config = dict(
    num_hidden_layers=8,
    hidden_size=96,
    num_attention_heads=3,
    num_key_value_heads=1,
    head_dim=32,
    intermediate_size=192,
    vocab_size=2048,
    hidden_act='swiglu',
    norm='rmsnorm',
    norm_place='pre',
    norm_eps=1e-05,
    positions='rope',
    rope_theta=8000.0,
    rope_fraction=1.0,
    qk_norm=True,
    attn_scale=0.177,
    bias='none',
    tie_word_embeddings=False,
    parallel_block=True,
    extras=['capped logits'],
    init='uniform',
    init_std_qkv=0.0498,
    init_std_o=0.0,
    init_std_up=0.0498,
    init_std_down=0.0,
    optimizer='adam_atan2',
    learning_rate=0.00267,
    beta1=0.9,
    beta2=0.98,
    weight_decay=0.11,
    lr_head=0.0112,
    max_grad_norm=1.0,
    warmup_steps=573,
    schedule='wsd',
    decay_fraction=0.931,
    decay_shape='linear',
    final_lr_fraction=0.05,
    batch_tokens=[8192, 16384, 32768, 65536],
    max_seq_len=2048,
    doc_mask=True,
    train_tokens=101400000,
    max_steps=4237,
    dataset='wikipedia_en',
)
Each number is 128 + 32 x the weight over the matrix's rms, rounded and kept within 0 to 255. Layers, rows and columns count from 0. Numbers have three digits each.

# layer 3 MLP up, 192x96, rms 0.112, rows 154-191, columns 0-95
135133097168135140144133116156056127143102159111113140135113127108118116134112137143068096148109145152171182063163087129134091159121130114091089108106162173086152167175109157159120128124081127124090162088112091140145146107131156081108119150154163130070105124140172110125115145107143133110
135139184123122138138099119084121115072125145118084110126111041159130168076107184122139069127183135156103139181170110144142153178137097120175142112133108113106116164132107146108148070111135144183109100071078108109113068102166139110093175090097126156073136167074141114114158113163144123108
176147122084162090132128069105148106132115125133145173134167129148137176148163126084169161146069143135141095142154224148228135106122081193132178134079119156054132175103154152166142127130155160155078122121200069165152143126154117123168152099143139143107176129131125140051126124112089088078
086134203091131133164114125123145130152152052127074059193190085142183178115127086132076161067107111097148116148149149099116118111090113182111119140175107128131109160107147109136114102125142124119138059110175174119140140053099120111119132143163092125102204144102165151069151145099068136135
080146106172115117169156193167098110161118140175117122153129189151117141168069121115118134119140127154115175122111108072163079132114179062184095157110080094150123141165141132148128142152074100130121140125129108150150094121118171096107097217129113044096094070098080167118142212074124125157
163108157040147160127137177156071170103128138101167126153121132100090143171114122078142139048143123128115113105123178171122170126083117172148126177102075138117135113112097147069116112136143109135156106147131138146135127109107148088130068160061136151126111153100120084119114144108132131211
174122124104093052142108136124129102129143154173119127166154174124117148090145093123139181179098081140115141122151103187120068145089128176132050110208118100114123116086120117084101120136108140114129130080160147130144091116135156128140110130095110119130139091111115114116089119126103135122
120100137131145082157103133126162167156139066210149101164124183160153095139136094171153188130149099090169092141101123191152134082085131153078068103106149115143110108068134125134118160087117099115104110112100105132086111191091107106139097149070148145122173150214131149100127126127145092181
140112110142159158124140142159084151178091156107153144121157136136099142159157126099136105135156041206130141117123162145070118136171119083149127124159057118158155095160129150115118159102174109166170152163144154127139134127166083158114129130094073131118157133128093114063040127125157108187
123169082108163122121156104146101072073125146181104147195122210108097099093091185085077127096177118129116165139131130121131172118109171140094132156153096090161100093143141104130155089144125087136175109093173204143166083120152207138094053172103114109130138121069097133119079119116152136221
125084083128136151110138116172113140142151156112166095124159080100136119123154145122110093131054108148134145107147076122095140120115101095121174150159120112184122177159138119140145173156185141145116141075169136104139117119182132087116142130103112128073150117147137138087101099120098096142
144079156131084135139100082100167169160095089156130132098137130099081115122121198104162121125172056096117126123127093134149147150167098231157146111116173116103119183134176106152118083120185139098097138101171106131173089088138071156114189121163118150129153071146136117104146039149114140148
179125184065151150091133116101119124083164174144163165068060087109090106211148186045102122089144047094093130129131170088119153103144165121082141152134121161177168118137096162099135172183178157148167113141119092089168104103096137109099060117091075095143086183076117106158115098150119098157
101131128123101144100133074075137142106105126157157102164059071098159156167081134117169123098172111089094088147148099126089124191124073148153118152125130151137110086186084136117085189153138151157093161110141158115149130118114187076094189128143132147135064132112133179144151085157121143122
151185083167154157117104139125182102151119121164133165103125174123099111090181073172141162154146125111113094128205037127092131110145059098108139125100143092143105147117160131125138179155101119123132145208092106156110146105117168090133118078151168106148189070133175102155142147043179151141
113135124150143140159129114118122131172162107164131075137145159057134089143147155111087126126159193089125160143159107137152167136114229168087146116128141091106094178142087091079155123140069109197171165113104135099141123122115138158131130113091112094141074098138125106137123110136119149193
075146152119095131160117129106106208087064092169122136129094205144191117114139078119184101114185140140134070153119106136111122124137065109086123133131103173156078123136079198138171177172156194136092065151101154123111140185089096105096163104119143122078156116124091106100096139105155137185
115171121122166112137158103151132113151096152101153187108166112135134119033100119085183002198135201135129114110123049101139162136177136066138091125122150106108107161148049077176112120108142085156144102143098126180133144118177113128100088143176175135082116116083149094151147134078115143148
113109125132089074090091138176121123035138095101207141105120173164122141123124130113199153172066190255103107106140107148096103128127077119121034130132093144136096137109159163198114125140113121102117125178137097154118112156118098142129128077144180109175100170160116131104128109121081056125
134142129118114047144118065125095077107113135181123163083108176182110110127140151087138068182106156101110173162128157049165136139175134157144154123098126122082132127165177178158104106160125142113106195171139097148169161085079126134131147076141129172144125134135101091093118112102154165146
083146137140175134080154109118111158136104120191139128099127115114137065129142167195136156130140083117154074045123133134104081140124186112154137154129140091165152151162166120146118109127117126124107160160143143131107150139127120130108127141104131163155107082166102090129120116125208108164
098144127123082127135116061168161139157110111120138089116129176125115136111129126198106106083090151063111104086099091069083161142164128120066142120093171149115117092155164162117179116123097134103101143161141165130095130142069149109098158125160178137123160105153184095117110120119120119150
152145149136133173169126099180115150107141184123119118116113123151101129128158165097147098171180153114101127127121197150158174165081105157186173102117118153168124122146109076114160162089146140094132139168134112118163162122136141186161112143116105129134053061105136116085116126140081112095
164158089069093104104090146101102200122091153116147111154132059110072146203139166125119170115095122183102119101103101097110141188207120150101168135123133142128098117199132182128143113082096176164141114077111099147169056074145135147113131125078107111128075173134145151130053134147180141131
144119078115126117134124102175158133103168154146100139161158108088205119065165088152115114116195102120098158091141090173158107108147173185097146117088168138132103089175104085167120118175118110103152129149173115111141137157171103168177114138083174100065128054131168144120103159050146112147
133070140083183154112201120151098064166107148141191078124132107124123098145093122138143142096130134110142117209128161103112159104151141107096212062119076133147129132165042122081128088159131093116139121074143149101118154117126122107102088145134102131132139129139103140068112144140145151075
158151107139205092166109155115090144152114185109136136110122166141136146158098146137170126077142114159110132078110092127074128091105129191079103071131103156082106101149132122140119117135054183136133122141143037124126179161114165130147112148149162109123149176106042139094122200097145119131
105097096095112147131108158047124139123122135181129090063128172126105137162140120144106162142137120098142151056163134089142113077106118157093139190107122157122124145115179144168145190155148065103041127187118136146093205119047121137141062148125138142179097138105146134130149062118151107126
142139143135125154133141138123096104182075168114119124090207137158167127152123149092136184116128152143169038163112116151171155085061141142098134089100094131107138120153175135164123096113112122156133110127110141097150133126176146148160140161088167118055146083052146095125112167130125129163
117082147143179104084126140098142067101135161117161121177081112169096099129097193146144185146092032129102129137114046107123136159100109118136130130168146144167151106150128122117115174141129136132143145166138160156092158090077172125080151135119143127143082172086115165156165053131086159120
134112097148092158115122165106132174148136084138139136113204130135205063169157140121184113141092138122117123101173137099090089125123169130099137166163114152048098189128140144185099130181173103114139113140147112102115159153103123102131128135138124150188183127206136109065154145093124074130
107137117143137134155124153155109179147087110132124139144152115105098147088105148113164089086150093155177147116148170116097142157117203096187125102140157137128114125116132143206137125099127137144133154105166054140125160186122117133146123133049089117139149125113137139164132117093087130091
125109090178143125104145124103111000104140177127102112148153111135156112147076145105162126150171106133122117103168097140153148130100105083129120163142151123162092134085122114119141175137123105121136142077132104099149129107136143071098130088191136120095193134094099103109124107147086155092
127152116122140145152143162117154155127155116080137126038118136100128163171170134188122122164102167164184151156143135124123126120150149151085092094148109158090121153084106117068120104120100112097135111149098167117126180125145175118127098135118070156198160146132123110108118101146221106160
103197063089120049125124155183091050107107179130162108096147112124131098125130135131119098104127091120109140208163096162089129078200117085076163085133151156136152072082111159080138124144106107196107090104118168112076096126104136181139134100077116146105127101114101119181134047106189096142
124096135109119138151122165156136109142134111108148103140126143090111062128101160121116142120158122143116127136150128162133171074151114111091156110063167109095120140163070091145148132154148048149133138160146104146107139171136134118119121133137115158091167096145070115135142179027131177179
119164171099099199117130114144144153134155162150160128125115067120140159109131151129117158182117080128083075135145107153114131180181144114165100105165087122160119163144112151162063158158160133129108202188164112086158162067152146163158132171187127143142181121172087152101090188152078099076
121158104163085094116103135098112129180104135136114127102111132109049123131101206130106047191104110164108082138133132054175122138219122134213136142117118140162109117142095097171155111106153180139121123159095085170163113152098076194150101165067103161095151085088194153153105139114118119137
# layer 3 MLP down (transposed), 192x96, rms 0.111, rows 154-191, columns 0-95
104095115095126127165178118141118106078112131104103087123097144077121129143158183100089142105130119087139158092109138140133124104120171135073132117158097172127159157141114150126115152145152118139099124089122086151225142115164111114157100182202091123141060143113129095129110143105107094111
092174167160135093164073126122140114072145171138095096131156118114118175070126154100099114147164129128153152129165137144186156150103094119099126177126123119117108155157126092116132101112116161152161110114129156083099139103120126133117105134085118170120168208076106128098133117117179122095
144116135157150110107131168196087160125200173132172081120109122116099159118136100077161111111142125172134153129141112111094121226135148075133098157193097150141134145130075111126105152180174156122139087106135164116026102140123115117117114133155154077132153143177150102144098166151130072164
132155112070113149147145125115095136098217115126105178208171124162115228167092116162163087084094132103095138123099107106167147081114122110121093102128100063115052115138121123197167060132083067118072087145118120096144124127113173137132071133074155153154149148128168130145108119090104169151
147124100150106149099118121121122132136074171099093089159156126112149125162179131134093173103078155107193098156079137106109103168140120237166095135100143213156114096153122137185100182128163132100104036089089141109182151138096124105173201155131160141165097138098119206119217175144154144062
119103165123131128156121160105167116147182114136155130100108118081083159183123166164117182084136127088135146114154156171159094138138137176138118153116114178164113132127132139082116137149172133115142166169119117124142107083105131082174106142111096044082129092125145142137099131176116110102
173138151152109089127142139096167168122085191125185124175144136131125161121130141140118153151158110124143159085148072169193109137153087131107072078176141126072100128148100115122106086148118125097098167130121160185155132124135181074148116098124135132130108089094148128127113200130123112125
139122121157117092134123160131169079135232086158131136149161157176114111129121092201117163110101136090149113123085084133163110137102111137127023103093142211113166141081101151133107162065111096105136117114127076131121095222093113118168127158104114101119150137161106084169105110161157130140
142124131140091095125145112150117141132087128174135150096074152173124152098161177099155110134156168179159162153159134139151103165120116093126115165148098144161091099176186151141113142149092100144129119073162140133127139111140073114129103084125113108120096091114133143103062085156127000149
087141145141063132162105135120102173081096140143206111147117075117134148203169060174140097114124105095181105144148125179128121156132089203160155156112198192093120085161117138193104129142149143131079161115136120161036107125063088135176157163084190128126116145183151110116132144087114186088
149118113168120109185155139146105150096099131116145121115127141108098058099115118127155107124119149090129153092148126132140146098118126137121095151128166187135137132121116172144127142125105109187093076074189102136149136117079144156145151165152117124169096092136175140091125121178157118085
215096163156161119158111158110113166141174137069066110155124173125099155147152157135127080169153071152103088050127138132133123157149185131132101100138120190115094070086148150084143121107135137139105145139144152166172160091092094195099132126116219147162167167100098115159098185112161132048
124143111096194119148099201136107155112149134139153113147133093170070122146146145054072176103128094131139168154151076130093121169063145099123141143032101042133085121148113148116097088129111158159126105142091092094175110071062104084144111131152120009128118045113186130111084142102121126171
147095132120141115117172104137137165123086118118123097145194174162126142138085093123159175053175131126128081140162136098145099164127106133066115116068120181133084120138083140107102101127111188119121085167114158101087120041101121131124122107145114139196103105137121149098145183126123127130
162075170147139179083154136094148117134094131144092088075058153185107069127160101103128124114164125173149199211063132164120114173140202143178109199129182177173107051147145151117087182155128112103103149123129147144117113099159125114129124106141177147144119129128123102151146142102159127154
063155127103071137135130159154148123139122137129127131179164132131127132137141155136137172117135097161102148126150105085121121067141148128107142092138132026156125112138125152127118123103139093135141116117105088070122183159156158126075124159106035090080135175109120164100125100110163152145
086082095119141113140080110130124132126081136146132102141119147126140105126120134150122109154098152146135138116129119111102149188099124148135167151143172235087123145102131172121077159135125114115154131162166131126255069133103152172157091107130097058111180155112121127136137071128106120099
127102091146104172072103152130149161159158131146094109064117102115125134114121098148121157110101102080179116134068142181084116170130174150153179178151122092154124161087167145124139181163130131165144140103154164081092147128139144183130162117115149120139174079173108114179114147157155080154
147163146173189120137139173085141167181117101142097123113113104080126146134133114105127143084127137074179145182131148102121138119143136052203139083123107198143135166094117124094121115122134147092167144127100188129160093087144120109151072125136140115169190132101139121126070119139170084195
142133149133149145165147080147132143131064109089127068105130166128136140158167125099143085189101128152138072090119109083169089112098174197124137122168159073168159155078129118110118168124140165099144182132180129161240125151124142154130143125143106180182157075145106158171149133070148171154
121117140132148085108137160115134190149105138126071131157137151118111089127132113126124113137127083109122121093104143115086100091072135130160142110054098091165178116128093153072115123129119115122132122097096135116144129142119132109079146111105106136113146133123131110143146112111123255163
094105135106114122110141139171114139093050157125118157126128124104123110129153054113191146132077121099099114107138109103071151167174147139173123131096161066160140135142146126098131107100096098126132091148095143043161150149133086108088122171165097131115134149153162054090119121094155219113
124194144145179161135129134124139162124025135158150148109111090180123185113180113130151146141130090181128133111145179108153128175138149139150108102133148173218173100150171094161137152091149128138096151173165103134158099104132104151084071130116118092117089150150135132175098132191114125115
152196080124104088090112166066121193125098117148130101134121096117111141128163161128139192090089103150105094100111090110147147132177125190133148135126137124131114167140120153152106124131165140163180115121107128219255160059083177156139111117128089113166069173162137130119131153187156145100
142101087147165145089097079181161111085106168120077100161137143138169114106160095171051167134137115148070095159092150178118139107135113166135148145138126105112156072126151085168053153154108131158139125121126105121148147185083133139191127155124169088121102070162134131082120147090114127089
128124129096121109175139100095120146092101065169166074128118171137128127148163119157132120136103157100175097115095058146133164115178094122091142128123137194131098128164084157151104119109146179150090153094143115188119134094146152067142181130021146122162146141163159150114126120081094157138
135110118132182088081132132103134132127156145152140135163133136084086178114109151116102168141107084093166117144154128128123112129090107140110096174079132180176160138135146194167141101125140160136085144134155146132163116082113180069171108150154130081143122094103125174112106137163085084135
130121145175131109071094181154129084120164182099146130167098127108168102133104096106192115106120131148134100170112128100094151195127102103145110103183153212115150095164151140141137079163154082108090138181124102162063074153164134104157113134136109126046167097099117141136109052187156134133
105139183126098119116150110128159134107120138138105159135098167132127121112136105151146090117183163180108115092118093153131090119145122110124107131124114168158088096134099091086128090108128197172179117095146126111136119108115032087114101077116170112093159071144134104171145095144133134221
150158132122138112160145091122146073148178130103172095165115115147129110138111108170094102131152116161105115133128054087067102155126112095126162065076138021113104145103134117179098134107109123142122071151110100069189085114117161068092178115150143181127068147101114088153174118107107177107
120124112208098136116072162117116116140135121145149111113130178151131173133152066132176188138120103166114130098123171065164126100159168145121163151103149086153087160083146063094123146135139113174152101108100114131088159057172105087124091132073134160133109185104145113145137091020120097105
079146094179126113108123154131169139102172135141149137115093088122108116118149137148112202143097147079145139152120135108149094173088114183084095163155152154155152117105130136102135112149112177098144132146110141151155119082127159128116163148153148136093151109082169107114127128102138137094
090107158202139159135122117131158087124156182103072054093114117100163097090142140163131107150096140124152152065107125103159163121115138127088088146107102169102110155128108129128131123135122130096093103088149087179188122091146085106114138123155128131098159127118173121074105098103072155091
126085124138082119101182167108129097107087139119171098083110163109117160192132109158195099135123150141154147196140180102157088110131125129126111153170061218149131136097093122097103147157163115135150103151117137066104135083138130115126105142120095098162175160139126134126070146166144119136
108210105057090093163143146189110115109132136117157113129160105161111161072131133114103138066140134103146091180129084167150159053181127140142082080136119212111154137019143121097103119115136139164090118119098113142113119169092094152141170099101139144165149115152146094148120099123129035072
082121121133144105154110151117069068127165100114121112164082098122129089139135129125091097138095079139121099143121118106129106128146116167046127135097203144119113099134156098141174111136150049131131139142158141132255134170088084117130172159132096156112137148092073094141168099037131116182
167119187131125128145039096137101173090116143148154085067152156174103174106133139122104170134116120183079139147159176141108110173132127122130110084098079208110106116119128075134087052094133142083149138129128072143100159076151105174120125079179109057134102163119137100062099115161160113123
104123130167156135143151176085127130143160124148105123049110128121054143180141200065098056168113055160106165132107164088156097138142165200185098136155132071195147080110178107152159141113124109190177128152130073131183072152112058159120171133058101095131153122090175166199090146137112126129
# layer 3 MLP gate, 192x96, rms 0.121, rows 155-191, columns 0-95
161142111133141102149177127153095124154135113113184146154130134075111102145097124129155176119140150115123115115100184135108066087163135113170097148149132173107155091136134149182089160153145125091134172198164156183153134159120094180091137109174138106170147069131056132133100101109059147200
121102146143116127122105160142111108121201171137144096102114106061128142092123108098100148125143126181118206108137110124097119113138135057137076128218096107173100100127076144096129157146114102144227133146109188114118143111162159171105062164126114087139107177103143121144085138165134134194
115189166157146130134119130137151164148139150128136106150140079143131143082127093138125102130175093056160105127139155162136126122146109126101134117125043120114076136200097139108096112177178173145092163094136160180146145110149096088100150074134153169159115086110128144056154073159142160147
076048069194164089134124092120140152115185135177104142085138133078165134124112142113158113104178134185113167138188177108115088142182123086200147101121091161109083103159065101121178107208184140133107106114157187136143102108138066119175164125199095128094139078087116207125144196087119161151
126172114162089087164139081123170124161158120143119117069121082192130169118150142168115147175124162128167144138151110081137133132179096077123081087170160114095100149114172100181136115088109149084071122121124094099125154150171100209132159108178116102176153120155144184150116132145145111114
117113150188151155158115137113148177156115115148166092107086088132151156146117191169124155090127156113172117129141127114132221160188093103176142089078150169121097136193142144151133133187137134134106122172119112125115159129146103126159180092158165113109134110158119136115130143138094108151
103179127131158108124120084138142080105173143158149097140074109139130151095097117130193181142142094151137129154131094104157147157183088083130047145160133165150124118077137150156066119106153124107129159166110109106122098120137176157103128146188122107163164126123165185162114111149095054179
156175185100111109156110116072140144095179168163135126099091123123092158133110143154092128096105211122124127153160116102196138139111090130144113151105150199117080177097108100117116120138092171145117132115117100140131107091146184127142086118183169105124084149119210180173158128166125116066
119114096149118102139159069045105112162123152130124163070098110110148097086143174152080145082111215168099098143168161135079138107127132119064141075122067155078153108099049082091136073153129141123127150104168183111114123064153102112102122134104066125056218089121102137131112145132162116102
089123090102138136135128122160154159083139108150142132132153166144098155082139105133142103101117105151136167143162084163124096158169140078133139118136133099118092087155113131112111141169147188154134152143143114128118140113190140106140165113111158126148137136154122151122137099054095177174
116110133166162088132142108142099132134201101155124079177026093099148138141134178158134112126159129150156066133142141174124102148117078115159063066171120150102129100121141102162184126164122138106154123114139158165126069141125108081114169083149132097148151149124158132172066179145206155122
087092096131132113142122122168225088131168142158119151117125178140080166087140146127209093129146166220122151064128113096161151150202142009161143147157145157092066130116089130099096146123127109114151180153191139151122142133240142179149116114128203141091085152118136174132097140113115164158
189131075093175118132119152221149161120145189153140114123190198112135128086190081061097127108107120197177192115121134125118099138164147065144112125124110146125120127132079140112125116140171131095139111178122146162100101062230090180090051155127129077163196139179112103131115162126097095216
173134096147164143132102156095125173104124234122100157123133044100130162106075181152166132144106120172149063166118178186123105115093127160059081180151088156180145148169093179124149089151176131190086131144095148118144134085209087142146140089049150132063177124109130114159123119150117141135
141113136134134161117098115129069116165166172114123071141100117079137115156103083073115105136148165093113153175168152164156152112105129210101110133160120123150103181146111094081115110131091099205152151143120114147136091100091135127112075138151146144150119117125113112126087124183134134184
157141179132129144053080071098091127154103126134121123091123135098139139146134088182138119133137157132177119138053168103168150097077138186119148064105149141091147157049162120142096118150104094132168125117078103147157132129131140187085151105171124135153167155127086114094041127157095137064
108131118183163160072114182106157206163095042142150137108067199134102132142140119189143160136147138141147077162083160154130099096113117137119145065171041136160119115109167151122166137143143115141146109194151120116126122141135046099125139115110143113160184155137087109109125157123175126117
134130149183176141154143160093149181188155125125113142116106100073119125138150125117133144024140164076152162169107206135150171107135114065174153111143103132113141165157087142097124121097112105129134173130091160119136092117172145124159107161112107137159152075075172127112083162133201141177
086157074197155149162088104113145111111097103175147134121009145139084163169133147131093119101151091171098120123126105100113119123094110112157066101129140146080125074127093126185114157148122073097123140128211158151118113165090145088145137110146114104145131137089178105100121104114194109117
130174143160122158101142098147135087139092143208191140066107112107134131127125170164138174111109151129175083076145135145124095182161181154144100145208141126150135166123189098162082128123125129093101145163185138127100154108144129150156113165106154118153136070142121119122082133145149037146
100164150155090127140113099167147114145108142138121076132081134113109158108109106196117145097103130070134086099112117099116174169163111147069071137104162130122107097154181146149154172104124158108096129160194136160118108124063121116085140128124218121121148138126155098113117122140088110112
124166116113120072101118155090111145149120161172165150098078089136075149140172103111109149099122081198125127145128112104145106172194133090124092126166128132102131100140140160143102094120165174136115131127175161085136116080136110157078106138149137117177141197177144137145085134126140090094
132144183146136110135143078110126137123184129173150157073063129106095129123161129094133108085158109105174057172157156157183154119107150127146056192115123152145113129153123136126062161176164078118094193197153144122073217115152128183138153062125167150217087081122134145143147080167127087118
120058054088144110133124085169160191145141119127129120125167151098108144175153192104148108117099113155083162098137158167144126133173109108150096089169134128157119092142129134130094113169123096110155152184117184142118113158124115150158116140090138127102157073148130162129081132110195132179
124147058126091118157138104142149143091112166113141132127124117077133115123105235124107102069144137169146109116143146071095129107102183127151130207115140137148126124111171154190111085112126152141076157153177154146127060152166173145124063156122146116106111094116089145141157144151103115161
115119175140089114090149120122100133096127131178142144160084055098071128117157100123145147155136112167163103180114145164168146158136086069168137150176134135132117148108094169118126171101177130129150142119122214119136087079175106129106158126110111143174075045150171127113113073172054141155
187114214105127145133151117129072138078159143060112115113111099134120162136130125170125170103138120092151128147104200133160173093105104174103072077161070140126148163086114118141177099101147115175139083095120105133177169121118137135130138109161091149116190132134152088137113124213086131088
163124080088140142141148131126139122134106160107184109127117121132076102141073164145075128118072153122133140136198123053131121140080142146133117156130137135128174119129169126162150122119096124125104167182118142145131134155140205141104089135135140093095069142098103145140131100084101100123
122135164172156090063122152051130121082142127130180181096065109145120111110146176102186137130090127135130117126177118148133146146089105111138105167195113208152169141134118116138106140078107139096089083179150136163091141094110133190101074105092132048153115127119127148097120088184133127177
108138169179114107119153133129135187146113112115118092142118128094156130159125099179149179076130145085166093123121202155165197148097101210105108150121117152158073145095130156162118123150147148069142108112120129110109155123058093089133129110093121164151126145143168104099136123128172101110
139150114144134108119118165078080139131139074096151102183058123108112151112152138095063120173158116079119127155078101166157156146110112156110143084173142129129124137128114109090131151117123119109151107084122130097134130094154101109116153126099100109193133141121161156101146129157142131108
111133125148121106139138137111140149091122110100103108095054134148053120123159113127119082149150135159077123132132134134135088173094120108152108176088135111107101122175138102121127146145087134075098148149186128149114086165115184139151101123159151106141094145102062137124100149084118153137
141160144077148075134113129143076139131150130164148173147148047149110151099080145044148149075150148154090138104140209172133111147120053095158122158126089105118112138147167126171099117110158105131113103102117136137151098110112102142140145113166138094105137097108127124107088157129075078169
107164102209174135138075116121227109154106059113139125102166175086144098127167120074124146134098152160147162089101131147097142132127127093148121137106151126109081126216118158172152085169117162103113145191205130179140174177130155126122075131114181129154078121169176167065127121098133138129
162116193119113176163083168150169179119127167129184128092153140148103134155165114088124175153171159158121129143086166176126184111155071112136121097073140148105102148160092137151125136125133071106158115133105113104172172098196124161185098121169092122136126124153077155115088185079094136194
202107141153130120153093125135118135097126161147133141078140183145086163136163145117141156075137185185148124153148198111180134157148096121132135147102112184082131092118103100115127070097098160137171111086128103169116142103124140134112092070134131059137088164137160099062111101133168128162
072173130118126074109160150144119205124100103187169027122061135139081195118156155087134163018195093099171199122146160168153107177097115175145062150146112146109111133132171139171119108144129161076083185180193150166139133125099144117095186076147144086139115121154087127114096152138184143150